Part of a small language model's weights.
Size: 8 layers, width 256, 2 heads of 128.
Architecture: LayerNorm before each block, learned positions, no biases in attention or MLP, tied embeddings.
Each number is 128 + 32 x the weight over its row's rms, rounded and kept within 0 to 255. Layers, rows and columns count from 0. Numbers have three digits each. The size before them is the row's rms in percent of the matrix's.

# o: layer 2 attention output (transposed), 256x256, rms 0.118, rows 188-240, columns 128-255
# v: layer 2 attention value, 256x256, rms 0.0815, rows 189-240, columns 128-255
o188 110:155151126091084126163139119152185099114102126090217094134153126141197073156123100134132082116128160183148150164128144137183066103142122153134132114100062119127134141141102170133158153158120151081134121112086134116106156177043151154087151104180185164161098095179129068110087135180096113116202118102153170108157146170160096165128106152102192158154097112091117114135176099136104127096107
v189 095:097149187104138154156169154120152145135142140116122110140087097148124168109165164097134164180176151103104123085121096126148129092173150104018120200105088143107106122127155105122092172175213132121042109090146142087074159140241141120130196153142134122128123158137141112093091125096154124152118087072070140126118107089136128137137126113124133131085181128104154132142092118142132100169174
o189 092:122073106137141131143138110164122150131133112110148155108144114108119116119020121099123122126048104120100104176177194150120143167062062117154119054116147175127076107112050151119127112127067104093124098130107108133104096128159126129149022165038144144152175114144123203166179143191126152153124160093128120160148178167148149140169143117109180098125091128155136126097143157099132171131128
v190 105:155180111175101160120134172165116118125159110093099145101114137128113128090190138147136111087168102172135095151114175129133088115111101094141145135166135156154080117116184143126179168123096105096146118123103148139098149092130118206112115059205124158092140035102111169107103145151110197067158122103118106112136189028069147077123075117112078161100097159164100110127135121097137111134122
o190 114:075112105111109089147143137073131175176091144069086077143161039160139201082112073104180155089153089135100165055114107137095169171129188182115158097102177133121174138156071133169068078158148099150149160177115161143171129121142157129130090168122131119131093156126136107134199141117112115152098114116116130167114133121123124195134082155108165102125183095120123127109156149154078143150115
v191 105:118217130180144119155116141129137075124062089138133153112182134140185088061083154166144176126131132086136127110182226157132130123121149055120131191150134101162160110093121104075072137125095143117158116109158175106100085090134178105105155096148112045158151145115147119134135195150129182092129101135096156113171170153124152111134113132138115138152057166171119091092082138120150156104127
o191 105:115105118127086168172139149084127139158146128100114107112178195140103097148166038155190117129122131125107148111100080137135132137104140157172073114116117181096136130203101137158168125131131115135130133165171136157152117185149092168117121151107095147111062164112184140166104151117109139173142172056118123106113035112163090141155110092117162150121171094104112086126112109113131136174138
v192 099:105059077123116147118133056128132108111119087165173177111175144143191094135112131189127170158155118115114076137083154115140114140175150122116096158105077104103126148086076107124111144191143123113148112143152129168106156120149176152141147095057102161147151114120184128137151163133076167125224127167156106109138091155181137124132164168116169148196131157154080192077087151135104142120124
o192 101:155140128089113097162126089098112094116146091122090124064128170148118084135167162116121112123176132084165142127141127085169112121087109137159143127114102120117149132131128100120197093100153135088115146118165117112119125095073068157076113132148146081123085110146078117119156107116110136158082131149110131203153114177151135111160072117109075121092100179103145052137144111128184110126177
v193 112:160138094135087119166077122156126107089154115121104097156087148180115152126108171184129141161125122142123098109178040163066145118127143165141122169139141167085104049077091149155141164112204074161109112137072116132119122088162118064163151090060136112136093146126095135137123159100140135135150081124134101134117173080111168178107144100088100068137104165107199151125094155104136147159111
o193 104:170120126113159096138120144150132101149189079077197141157100068195113060113127068070159166120157175126120128161068181129183097146124149141127129104127163102154099141156147097130138127138087172082118160177186132176136094155110155195130115139147082109082136132093188136122136113186149114077127131103175120141124037121102090120175132112148135113102151085121116096099132102142110113101135
v194 096:134218103071100120074209104135126151180122130128152121174056143117081054181134098143155102072140198226087069183095096104105124149112080162168119141045147165099142126136135110161178110074174125074128126090115108119132097097170131117119137092140146157129125076136129082114107119073178072105094166128118116111152105087136131130117148088140185120108159105127145158139169099146091115165169
o194 093:102070148143183073141117157169116126130115147086113130126143114120235160146112193095094157169171141098163149127146137108139098104141071120145158124124055144114102129120108106076151140111103113123124138158113149182120146122058143133134095132147100125140116147144146170088102150203123094112127091156159155137069149155135143138071116178054114089098110096129098150134165149182132167119120
v195 094:134062152133127150140126068127145080137154138114147094105138151137204154195110076087126120170071144162147057121119169097172138081108076093147077099166119125141106126095138153169108123143105125126155149174141141104108126125112157120157154091094152114160163067040152145147167078088119167078198079185136115141122126143128109154070060180114146161178107155103151139120078146103127146123151
o195 088:093110120082140125132123105108066141150125088135130161130158125136152073093158162110129139078141091123122160112111143093035135200150162169166177217144134166099155125151095073123160109115177140134157127101131113123136178113091129121158087106098118093128114113154062106083148097083120116151139136121133123077175157157107100098146153157137109066085117148168149151112184095142142117116160
v196 110:160089149122113125184142145081144160066184145146133162075066122125113213099158103067133141183129042132075143097057112142136090124160141136091153147117164159077122168118177122154153152149164107167149127153152107167108162156183165137104141113120099136151159141141172136112122122132102150099181127157172055163091134118113128134128092115114130122081176163109113150099094136139166103155092
o196 114:078111115096153118110122068137137095125085064127128115163147120123107117107121184149189084139095142144158139174169149103141162184087143152088119073152166117185089128071137172181090169112150143077117111159069131063111111094152126182069131104127131068121095102147092119104196142104106113119086113102081103130185158118111144151158146145115101094123097135172137089130130132143152147106123
v197 098:125105127135120101120082057107145115163148122171134054142171150045090168099167193084125180122126043133123166158169205163149133162107179156105164077171147112160143140110120179144095099106085141158205164143160115179126074098157156092160140150095148118132184109126114166117138077157113073129116128147152172133065142124105115115134111104121149095150111092142184122124152113164163093143121
o197 102:119173142093147181112138190126164127146118171150126140105090146104140108164112101204113121101114174119056136072151055124121178079179107114102090172174151143141124083139221089114154127123141125175089149133092126109145163150094082101112174118152080181147082173067167080155153140097141160068183155150088108047131078098210134121091211163117097173103134084146107143121111129113109121084173
v198 101:149140095128111108201084085095131092096105151124140169104085147118158186118177109111091163185122103104118100108134174152162122151134135101075178122162122103126199081089198150088135190088082106128130128149133204181106094154128151208190146102123110145145155133156207156122136180193121151102190118154112138144128158070128136109123113138121107149119127147089132091103121177101184114125107
o198 088:098162117114099195113109175087184102154122104111151095114187094123140112074095090178175131061107171164113148117108107142136112169105128153169096136125137121178124153160158176173161133146147123141146050144118078129129132115140105159010155143139134140136055078090112071125163090077114101138169119093134097120166146105158108184131179122115117126087131102163149092150111118140076149105154
v199 100:109100184175162117082116137151119129140146111136154125136127080099098151101131176122178092118140099154119125114056108130134134087117135057083091120086160125096099228193116072102120137153117153152152128121174083123116161138178151115088109129179114126091145092104149133106131103115143182123137150120148135120122111149105113128176129084079112126127125170159082141137101041182139088126143
o199 097:126086150086088135158110090086104152117110119125055145098147164075128167157142125108108088163106121145134155144217151159127165151141184150117174096142168157150116091067080134152076091126113127109093153115022108070154111105136124112163110124119136138158108151183104127153173135121128127141098111141097150126143164132127177151133075178112144154132126138097166138121128170094174173154115
v200 119:132168120071129137104124196146113158162150148159141123152131132111089158184102141153133095132109102181099116140157056111112107119076124192157115074092123176150106155135129115183098128113191132135124097128133133118179088167074083083131100122145126117087073159124055132121148104107163114147087153096120151178095151109144117206179144110141132067131131104155180165133132085148125119223126
o200 134:152122135150168096129158119181089143114142136139122123159107101148140102147118130077083107140120138087158135155131118116130129156195104140048187127163123098176126093111146116059138111122109146091111196087174152107091131102136139114129155170143134124114181145126135134101095107200189102125123140109177125106107086140103141136055149153144138163097119129090134159140163130130118144110074
v201 093:125114181138122128093106087110131124145081105083139114148153119160159180181126119155098128170111149140142122164126156125136201122136162138083079078120077089183132101086101100087132166103106124144173119126089095148153148143107110088134100159056100133145139125106185151118117158119148213115063130162085134120170109124095123146095145121097134164217140160110119187115105169123148145121122
o201 098:191088122099082122122159134121112115114140112171123152145119132163085109098159110093164116100134148096188092138112120091137192097146179144101161181195231137122158165125133097183185106131087100154102075089196091093116191147112084138110119105126141153121197162144113100119189118082102123090153129163163171129123113159096122087129136173130145134050094113121139114156166096133184056179144
v202 089:144114151150177108171170131046118125144143132113116159080145149134046127120064066120098102096084145110121131105129070155152069127119066109135105072133101144142122144161157176067154173097097107199108115118142164178103096123092143154127165109131085149085160162145112126101067150211111125164117159175162103126114062180137136144112113079242121129128103152114108172133109189117109162075134
o202 104:120179143105093132058120131186158095075132089118172116176149125132198131104127134136147096166133116138136172159111153137122064095138110189130149139141104106122143094154196159148146185148160150084136137086072129113169110092155095150136152155146166131087091057154147112097062120055126114196167104083154170135187159127109143113155115093137130097183149126153111074121063103122123149123082
v203 121:123044081112178138159101140114106130106118146141189158095097141045106125129132118118138171113163104072144135133116128121162114169119156162121158083180115179105134154172065177106150158177078110150121111170148152196115130154156104176178108131102116137063109076121116192131130143156104155112153136172099124120109078139174165158151181150122125131174120102114143132148130146098160122105120
o203 126:157208132100086163124170163130160144109100130166117082095150042179125168101079140152066117125132143173089191127153086142096113166125127108101132173108071135156149139116206144107195110135187157125127130072059103074130114126095093117081151105189173148145123101154117074112122103161160065142138122111115153154155166169105099138161117127120137127137110160110082119088136105139130165113123
v204 093:108115172108144116117119134145113170129064105138215106120147046095110115144094164150120119061169070107166164078088189155119173127103181113115140142119121037071113182188125109102089111141094143184117158127143136108164216117138087130119091139110171112150118146136183087194140102123124081147114107090118165120135113163098126110132161085131134140149123120156124087114143107193114135049147
o204 096:109176144176144125098089116093090171112141158167064139106117207075114127156138199161053115197089143144121101134138104085070115096147131063184159150170138149128116134063127160158100145114169130129137170098109091085137095163111136093160131141100097138118166099122103149124123137135151148133116147184152137076129174107169150117133076174124129178139108180118116156114130146094176102201153
v205 097:098125114139134201139161142147110129127134052087138128122128154171138056083098136169091105146171096134162085138151220115134112101149167101085125157137073150152127117176116147094098156196103102142192100102122139137115145093135109113126115115107143130155110142161121120116148189144128154147139135143107133073091138098109133142116108135122158164121147132147095100094133157126150141104149
o205 095:121187144175110094107147127128070141154137161164091097100134126141130157093112102132155182149078120065127151109114079099145141187085100123153199122103137143103148118105129067169153062126155121139102108136136181102162150136123142141134118161084137113112123094097129157111190105108088111148190122129125123184137138150116172092181101116132124120141161160128079115077173099128116105195161
v206 110:133114137140199155138090134127140122135101121094166119128139096094143131089153120114095089126135131086167072132124141112115117126115155083116137051164065113147101142060193134163095178144102118123133081131151173087086134101097075165102146089197171124138090140089208148132101158153109116116098120095094167113094153136150139107116044135134180182179110164102137139118084130130133138114097
o206 113:063175106138136142127124145110137155105133124129102108108091083126137122123135105159139152126095120161112205087091106162061093139117068182132135188144110184116121122173120107108156075109255153126146124135096089117194162136177121093170134186108085137120120128116094112121079065129147122178146165041158110168185142150103141138165135108154079183125175110156148154106195128072107137195092
v207 097:121106169139191127137119120133143140135106135093121156130166118083162116116095155108108148121125119079150180084124208107152104134138164152143103126115133096113141123089085090125126153159122168196144157138143175130115216133087180094090176178136151102172109091169164133122106110111151195101120089120111144135085155167167110139107109137136123163133106105089094106105126100154153121102108
o207 097:097141141150077120159152124096137139109134113159136150164133184108144081084156111155173126148099115174149046090155091120114138114109143093162126140125099122108140147120154119166130124137109096135160216149127134091152130091201152148147075084056158156101113152118093133170128164087091150127137158111062150046163124097154107093158140114077155184187118150175090114161143140092167166150125
v208 106:149213063084099083163120140112103144191094158126135102155058117082057129175134157162141107156137121144078135143149105099076126104148108157135158120158158141076080123118130132202121082107190130162065124114106120106116101166126120064165092127188173110113120193158118060156143056151168114164100097122116114130096173117123106094161161126148167092089138135098172123142118061167071130195112
o208 106:131090163173152158110143128218200171097135143122168125119141120100179113153110144103147143110125156146129163120123163168160135104118085179092108152142099109177124097101099140085066169103063144110136210141118120176115113129146143100128111145087066136099107135112111194114049151153176120086121154100110118123113081079156113179105138126109145137167137090130107097087179187100123173075092
v209 107:114086062084139135146162068106147131152102113123121144074115167124146145133131141128125123092117128105045144124140171145144066125146087089073122140071077126136115190178109105097079106136023108142204129110159152116149103126187132094126119111120146149089133133125155033139126133122122053148130139071146125085102097135165109145151150096154170146154081129169100141153130170107135134129135
o209 117:134224171195161110081129111138104090130080159192161150133140213071172043140157146155130115152058114072156136125121145105161079137145071133152111127103054092117113061134146113161148137084141145112114173142069129140110129160121119128097135137126146121137123096103108191129128115107110181195147132158114147208160137172223156135101138077100069117126140143157114151095151100161119100122154
v210 097:113120119136099072137113130090147149157117142153160152119086113081098087117117121108110149086111170114081125179088126142144107167119140087136129143089172127138199116153112086081067136107102122150077141109152150174166082100108134206100141083106120158116065135162160159096130181162140120114132182163113059065158087129149140122146182162199156187096145111115094157107159146141104062134145
o210 099:077146095134130184099141134143134136114117089115122108120156134095160191150165153172078158176093143162158120062121128176093172120151112153131155083089124083126131179074137135150184174186104099092168093114117113127071114073168113119123068172171132108160082083136086091106150120064111128120142087205153181156145141116146115141091150149054079118148098131092144116153107140172120165119145
v211 109:135201126163094164135106078170109144166114085085135131109145076169164148096105149127151099160112170127141107126162116170100132109154123170124101153119137052141175144125105085150083122136158127143093133113108128159118156125079097107086125098084122125154100122042168075139158176206143091107129145155117104117086167074071138079166107190145144174118161168141121076121118127162131135153136
o211 124:113093144144112190086080139103123086129129115120066184111176135097080166153183138154080164167154119099109120110096140115136184124118150073135133103125205107152146111115110102114126138145092098205169124133211113143158101125166110084147088207103092120094148114122100180143203094061140145133105161206181160143152082136128159151099167128097087101102097148158170107123129125135058113178145
v212 107:141186071148100085110081108116141166154132146096153131111110135044115036128120126164160106125076145161142128149135146131089113124164130157186114100114129093141116130129084097175119063153086115156144142132143141138113172107082182105105066136165168087194111117135134103138157044108146120135156121126093089090100177162191119100148130150125186162135108085109129111134152119172083146151146
o212 116:123130168182159179147138108154158099143072164170125110129156197107172079168156131122123183094147099136133126090110125158148074104152102137126119149127075146122167074103104085114120152090152137145157255177106125140152131111163124088117153088150068125080060152099133133130045124098138143111114134152122122180125042131115096143086148127096107190178159115136092132103181126122158149123140
v213 106:150142171160158147170126087124133133113106113121213121149109115150100124131113123159138122115126105127150083057091167169148103071147139066075095181150103084146163191123163053072113159091053123146184117098079195145138175100112132199079153135123120115121088110181141133128172169103121146124163183113141144098106132076082132142134083061095185132107141180200066136123096125130126099116153
o213 104:066146174129085112115091130072096114086108121085049144113156157090155135132134112115190099119120151129148099143132128087104164153071109177161141087140088191154142100122106178201112090158143153119125098121124090131113127094140124147109105169109188119138142126099135119155136130157138100170142075138148172133126178123165197120097102183150103145082119120137142096134108132132165163148183
v214 096:151111174104137144131067072140131130114157150139149162161161124084117201120135157101109141147142082077121116077086130127135154191138174154090166108081100115146168139137115071103072222158100121117190105150171156176121178114160114187091158121150115126163110082096215154103117165129069169077126182136083178122104148087162161143169083072044105130138117129150138140117145111137174096130093
o214 093:104135099090136127163106174088135079132052124124089142115139080159134096108177131160168126142125168160080112111145103132136158154125117116127134103128142132164124149129180114156166050134170121120126093121114121079144109075169100123086145144115132163102139166140121089182178117131132116123130105085169099130152175138130177148131119150131105165021097115141173154154154171095116177174188
v215 094:096102213132186140137184182136133132160133100156094124092125176093111089131053094143130092069155139098134178179161131139123100137136119096185088142124153145170078129159105125190154082130115125184146155087152134099148120096153093084119141155099148147080156072110085154111092114117083143084095096112122137162167057120100117119142174111187109128128080098148126130135135116144111147150161
o215 086:054138116111086110165224102113162177105105145100164096140140125155158113179124140118106113183158077106097097082123142080095180103149122113107170123115147154066188092158099153077141150152142143096117202137099179146095157198091146104188067108119191146145133153145132125083115190122104122173124144169138126056137165192168096087112062157116211092181092124121087125135141125130152091124147
v216 080:128143178099120107146107165172136113073085119096118104114097101143132102143081094079144191079190129096118106131123161132139129147144087131138132233145140137121165100153078159117114106143118150062086144111146125122132101118100115175157139155134147135111168113099144102146074188104088072084132139202121135137191104192123144060132135167107111164102124154100172062092126186145109101125102
o216 077:086078054103127195100128148144133142162135136113190157107137098138105181118141165160080143165114094137100155116121146167093149101115143091194095081134146123117101177160170161137135163119111090157153023120148100153089088167101082110134073105093096134173123119154150190129172202135157163183091116093142114107114169114101098138108101112165120079126093146119139163147113119151099160170136
v217 088:099120076153092131129169096111123106164098129136185106114133106131164139099079117120125114100080142139100134122138169145132123162135147138098138099154136055100170121158172151070110090160110119167139153126131134131135098126139141126189133148072102089205179167203163095142067162159139122104147115165143074156163104203131136170093107209159143151108140153096123076092126160131131156121089
o217 087:174175107155152151085117148119133161160152133157103147097153169070146153119162132145133149133147103141171118154118075084147093114105091112166146191152113149152092135088156153149177188077109098154157060114109125117145159136155087133081163085137110115084027098057100163123107122079114122151153151122113125092132119092138164117131174056131092125146164129161140088132093120129091089096129
v218 085:144123134130151166084100142131092080069099152113136121166170160116108096105120215130165115054184089083122173107187143164113135126100092058081210150132152071113124157154121132148175116167082148059162132123197183112123185109127110170103143084097082089118197074127137095109082127122090159111131123115111099072172117114143129153152121108093148101190097120166195110110091135135138117094105
o218 083:110145143119117098129086154111163130157104130135107094066136135172107128166148128129124154164147141134087152127127126114185130187150172095201095125116099210078118146148119131103114155110152084146143115129093124104167100187085146104158182124145086158135126164105157113182151132172090128132100106110105137138072106127148108106159111115133183187104128098107093196150158119110124118136172
v219 099:156117133035111096087145141119112086120161106133113155166082177134112122206062119176176110132137117164142041094105113106131150080100143140147138217082150156104141104125048150144119163070083129116126095142114114163162090119136119073177140130106186161110084110142064117141156113055157130142107136134134162128097036172142116184139210143121140131117149117126183123150166123161096125149195
o219 106:140069159157115126118098118201075133139141103113164168116135142142168079171157148073063155135147150096177155138146180121146131164147124123133166098140137091164135141105127098110160098156115133107093146086169120133051115143059184126112084116101118130140164075148143156077155154169160124073148093186129156064144175132148092078092049163101146103146082125086107168129174109166145176107135
v220 096:119165135158108121162144097154129122062128117156144202116169122165120152101151170086097115105134032092126181132107142158137098155079144168143145124099088148120110239141165161145149169114182149078222102123201142147112159129119166130110133088143095136118086107082094123144176117166114120095130122125142125131106163081139131156166111162107116172137160114160099107106114109117149144117127
o220 094:121105144110135077135121117109113129130134130125061082123143157143098099091095121193164096125136176136097124122220098059136103150149111066131086120143108069108130094154157151102075122104154097188087147187172159102194066084167153123090156147138151115139177154177134129155090110125140135162110154086109150074143129114181145119178118103093115121092112101135134096129117151129100098104138
v221 097:148179165135155093139168156102112162175091147133094140130175109083127107104069147159099182070135106104115151120118154132110133153112118132112127022110164113150141177248086100141098066158113114160057148141186098188156090156124127064116071125209098098105147135100103168171159146115128074159122123189103109104143083117136117102154155119171096087136096098121081123146145104164135142112137
o221 102:155128149152066148137115125169161061109109128219122102101169167090136180145167119154134046171110131100127119161175135121157189065161155088112128179109122107105148099088129105116155162143096138111146144110036150131140151137128091107121153130122170172109151145181131117110144105104167111124154126175128154112120116102129121136109129130096188151198148099124130075102095147145150112190096
v222 089:125068133120155103103123111087156091095180147124117095121160133130163114104106126115165129098073170143103130124136134136108092093150105122135124135161113134167120108177113123193110107205179110106116131151104161113110112089132143124190128133095150085203116116123091101138106106021112115098157102165129062163154105163193107198109145177126123135122085116134169140121089168093098129118112
o222 088:162156076136143099154138156173080155142123110168163097118123135149136119175104094107151144137154042119157119151130120118122076186127134141141152117088093183091114109091118116061195127088087109108168194161176159134096168119114121126141138101152133086133113114114107145110059130194107154178120175087085129164129078079084095093119150096129169146165160116137112117126154081151126110088121
v223 108:120159125127095098108133140154136181180164118103110071130101122111159087129116137145108068170082119172122161208167088097132138138097178158160109095080164175130105117160090164145136129146168119160089119138127080149181109124115092089134080106144171133134053106146088135134168085097178092178082126109082143127051167127141132132122151116198161116086143082113146137150208110168092129123133
o223 102:142146117130189120153160168150054120120118171176153129151139129116122140098114190118052180165063116146108093108081080161097162167174109146082187136120128084132138086081145047112144135156107155116105224100114170109082143126145122123123128168098114158108185137122128132088126104131089098092160134150195147161137128123077122100122179148081087179150136148136079159113107114085157148155112
v224 081:161106161117178094064081133145131063167165161100142119207170153111120134164103115128149157077146138145127059073109141131112127121092124169138140147092133112136143143139076091171061166157117134107157140142159165159136138141059121159153148162171171094157083074133153124138120121045179194106146159133094137152081124127174147150144141119035129097129076169183159147121115077144171078119127
o224 074:116121134111116115133083192138089144130087084136169155096109105126197085151171113110158125136134115140155147131190121162157114152152127150150130127113068122168127152112121089072166087122097127121174173125142124122140171066149151093146114110106108170134174158119107162168077125210197106111144109104122155041123117116134106145099113124159177172116164075096143154149166153113129246138145
v225 110:095154130127121098116112193175130168143154128084135118143096126141113096184094106177143050097131102176120162207145123100137128114116135176175076148085142184145075118154102124069153083154087120150142099107089106090161090114137122082090145140119085171115119111155061122118051147124164164106075152078143092151113116096112159176147185101147107146077114104139091143132180126128145144153170
o225 110:132148148151116106088190099099064187164121121086151135195084089155144139083140104082106160128147127118216075123072127149105113152160123129098175074151151074104173134088114120163112146129106100105094178142162169125099119138114171157140070113118167131115160177085151150093137200114100089135122094143153144159128115171097147128081079091125119106162140187094119159127149102147149102119094
v226 094:147199109115122076178111169116124150107109145112132133119112145088124130127110085151140115091151064105129220109171085171100123163119138142179119128096207111053090104211133209178150066092087101155037111129178110097131140111160131096126099078131102100097109102116089151152134112155122061143178124090114088139133117142113164165173171068127110109140093100118112090149125097142114159104103
o226 102:163170160150132138128100145160160128139138129155135064119151111127110167146113133110085098136146118147152113150091136111130075085169187065153116097133133099165155112117125161092110199132151166140173204132042138145150058172144147145108175114183150177085118125097160120089080142172168061162112099166174112139151127097108092119130072101114148144145139107131113131107051114150180111120087
v227 106:120125129155133161076173107117100080135151089103103139130166137144158134086098128119168103113133128148167079082152193076159119121125139061116119159110136095155144120119152149072147162162033161138113137131121123124117101136146150122105170122174096101117200113163099161090138139171094149150161162142187129127169098163085144141117072167100116128125131152186120141131162116093103135117087
o227 119:163125117126077119142113188134079143155129145138069144083128142124108221121189078094124148118160059096126148123105111178155151154124181155110170107106152181141135125145147114174129058156155127110116054061057111121130140139123123152153169098083169161129066103120129157143209155091120133121122120139054121141135168096097133113136082103177105125158186139103168123128078112114145159138095
v228 090:116160140141091129154188114137138104163147039172130142108132184186132112083140132162113142139116144175167103124188176148140108129140138094134157211073119147163112094179132068081055150089067121113221139119171178116149153097131160138070123158128123099141080085141119099135123184133136125113207113096112187140127199078121144152144118091153126130090170110221107093114113162152148118116155
o228 081:143163113122154104162070128082070093181106187087094125140192178144166074132100067145181142105138123056119095109078064110149070133158102134128082062149097110149182094135056170192142105159129106131127125147145160122126111151164137167103127130126161124142129128106152121115180120144121113193197133142158154164162131182167161129096123135118143124093120101092125130117114092125130113144190
v229 106:146083140149170129125029077139126134117143159131125146146162094126111172112127185142052110143108108078155149099128158145074132158103141178126123032208104085203159143131100116149077170137158104146147130139110160146104153125072063127166103118097132150132095161099150163174131108092091105116088145155060145086102178096106129135119098150056160121180137110086138119131101139117155112134117
o229 110:149162146099055150108151135134150114074152114185121099117084094138075079126154097140157171155113190134055106101139137125132216086133142069103158194133168099095133144122214085144152078151133134153136124161177108150139142086166134040160144157123126131116183100113083096156154115111150167079140138149156140119136102075125154094136149116141089168088113140165133148141171131109092084179161
v230 109:131142148229122132117128116141134071130132139112099119116149159122186116133109122121146165165136153137150116126135108102127129090142077202201084166094105115085092096084130142112175187129180104140112145138085088129120189086106214189179126122127188138148140083116156085132085057130137229101172155154074185162085160166138143073122071120089075165086164191107128105118118130127110125103120
o230 119:135120041074146144157123105099103136136147109087155175121133133124148070106121142106133149067162091174116120085119085130105070152126189142183163099132115083157136140159101124146085108119089123146167218156152150139175090047162099153125109088095086153072090121128102164167119133080134121197122081090152103130126147109138100132190131097140161107161107107141129085128130166144101194138131
v231 098:124200084115113124121132095100152137111112106091127073156182136139193164119100156119152154195114117114147140136164138154128156171160205186167148168086158110117149073100121159187113126103119153132080121154141079177106092153134125117122149155100148122165151124109172124173184163155133105125125121153120139171096166138142156096114116166075148135116110123116161152094146105146135145115053
o231 107:153103113110148143127090189159151118145139157134133146078139122106089154172172153177098092086147151126129125110100087105138172094130124082117090107146202138159119128108147079098170103127107121202141143144188152123130155136151096138119169135114068170114074153087150138142157108121107123062150149162139088064132114074099105114118157133147081134084142094172112051125103140110127140132170
v232 111:132121123193145160179124158127099105117092144141078133142093099159195157143102159104114156142112195089163139093137089127162167119107140127096142118168189106112151100091136138062132142155184131150045144174057107139132102201109126162118159109090112081101126164150160132110088198188153185169102123093145161132095121134085161116107121173174066126135129154102134160124105123097165167093110
o232 112:127142085136104140098124128069142135135180070112148173161140082103080149085140107140135121146157155151107139172088154162090131150122147170135082175111115132139081191154107184159131165143084126133144094068174095150150131110161128134108111147104123129095151105112101151174136084087128114118089119088116089103133098151108129158181190083137170091147135143118167097131061148128119128152055
v233 090:123170131173150104178068189131133126097123162119133143137100101099151077068103129139095142085124125111090162175118148169114110173080131082133121105157135183133157128153163127110142131165105112060142113116154139111167103120097085137108129130176095082125103152199152198104157218157101078141097124136107119131207177114149170147156111117172088167122083082099046098103102148132146152100109
o233 090:091143111139125122190215132097175127136145127137147066118136116115128185114109029161162103122067150161128109105140097132101117101121107143154126115114083122100141150144143154103124146124155151131125101177098177138123101195172141172062131152141162127163108164132173066142043110138145123182100122049125132160116089120125116100157136093119142210146152112134179109122128118125153103151060
v234 098:136167147139093132146138023149124168145128137152162118167099045117095163142122163111087090124129101150074130096090138151124092107138103131048114098155121043143160153083169107101099121127171140121101120120091153095123168165112102136109174129174130148129148194169163076125099159122122076165113126052143105133088174069059112134117042118113163143117146146138102132119094077174115114170086
o234 094:123145150162127118089096173110171127097167105116078138147119122021119153117166106114178145168115145131142096145130162115126165071092128133131131145123117146137066117107127128169087151128088120145157097116128080168135140110173153077130064155069137109124135115072078208158125131128167181148126157129095099133154120056153245157108191107142076147080126153173218123161111158109113108150074
v235 100:101181099118114144130144073135122101134105136183162161187065097125133147158133169147110164170178144133131027095036116128128151154156121183094153170126079075110170133039177085118091147127173141080092130146102119137095143171161164200108095111165147153128162194129222080123109105122158118128104112105105150140093136084155134086098049127081168126100147149098147154108113132167153120145146
o235 091:115073135124146127099065145106160097123114107092095153099162109057144073161133135126151115122155204157112166167161169121136081100082061124141107129112067177152058123120066148119148114121118117122133131116174084167145169083101119082113116138104103098129098073114098173183108112190144159110131145110114096126125139108164173225116180157143137122092112120156178082129152159131102163166124
v236 108:105083169111203105099132085123125116150166130112214112116151115127143160076121164132126115182155109106135094082093094125112101097121174112058148187135083092147122161128154120064118216145105137148181100120111182116115176105116081128096167169129150118154114195189163111144061143143144112132085155089119133167074151108154136159167077106136185130114152188159171136123069100176143099159133
o236 115:125185131128105168094081190142103147097132081127106161091047132080108107169145116134127150133099124151118161162160108101155125187061069161099145046143108184198115088102160125136116092126177151104101059137136078054123128105137147109144158163079109155109145075072076157146113127168123117180128149078119147142164143140127221102112132078143084214130119185134156153122174160052152163122105
v237 107:113166123202091083146085111146137125127156162102099115147108097115135152176086110101120148069104161119093108140148132129139133130107074124130078069162173191095130104121136177114137104179178112073108133150163081150128058125129163142174157135125064118142203109106139143147060131072138110134140103190105075117168084154131139139098074144079060105158097147103108166145092143069142138085125
o237 105:183113097078158109148187133124166091158151080147180132133100126119164137054099089118167103130127110144108129147133124145112132103154155142155128182095122087082062186147133106153146164070062155132174117136063161154147159139156120116136071074150140156131119166159137125148148147146154176103115123076119138110134108082158133142170201087139182093078170092146187090124082122163128117123138
v238 092:167118109103144142116032155101109059097137132149171200123113118122117133091181184122145165082118090062118180125154105118109169143097099102157173096118157104074166187131090143083173115105094134114152089130177183198098147115111109165139142070127124126097121164123099128121141140134071149165175155169128122065154124154140147155179220128124109126169134134200116067122115159105144179136094
o238 098:175147123100104162131134105142162166110134109127063111124157160215089103135175111127120120166143169135093138084133178137180134153158173076129099118152126084151160129124191135155086164126147100134083086168130067106152039082133131119095197149148082155139136100154166101140146123104159156110069079084144147200090119104112080089149069078106084141081075121059126168147123132134135156101171
v239 108:121081065126089092104108174127111159106150127117120130143131122105106140113132143151154105134116061127125146101189160091121101125085177114163161099146177186132161146103064197138114106129035141149141107139155134122120068165147102025130134177139085105170091170149050120144172142126160087149071109094195096146109138184120145157137171166154110045123097106127167095155163121118175137173127
o239 111:162158203149145148119092111178122125194150154133154137149124184171137129125173108119107114153109145135213101142104106179166151141150125119093100139117145057139099127114189072136151153104151131127072139137119142099101099211121161136104161109125172134126126130126178118123143127117145154045178146124111140079159058128129106109090132088153092182164162137134113178132155078077104130080074
v240 098:113135092087127124130106141130125168145104131115094102110126097152111138070144158136082138134130177103125153144165131108098140172148126123093141171099118154102150130164149179081113142159128110164059131120160170084150097158114062130143131108140140116138090185116117105123096165188108129166111104122033174133184171158146122132171209055166147115125086150169135111103147136135110120092083
o240 101:172163135142132143140162170164118155124142100156152111120139121138101112094128112131119170180060094135075147103091122182150109116132149126130145090100143093114110123121146123134108183096113106080147102123117160146103066139159134172110145183108074166097130088119170173140105144137097128171096163112172113216096088110092148157098101117105117143093144135103100186130075139101145158157092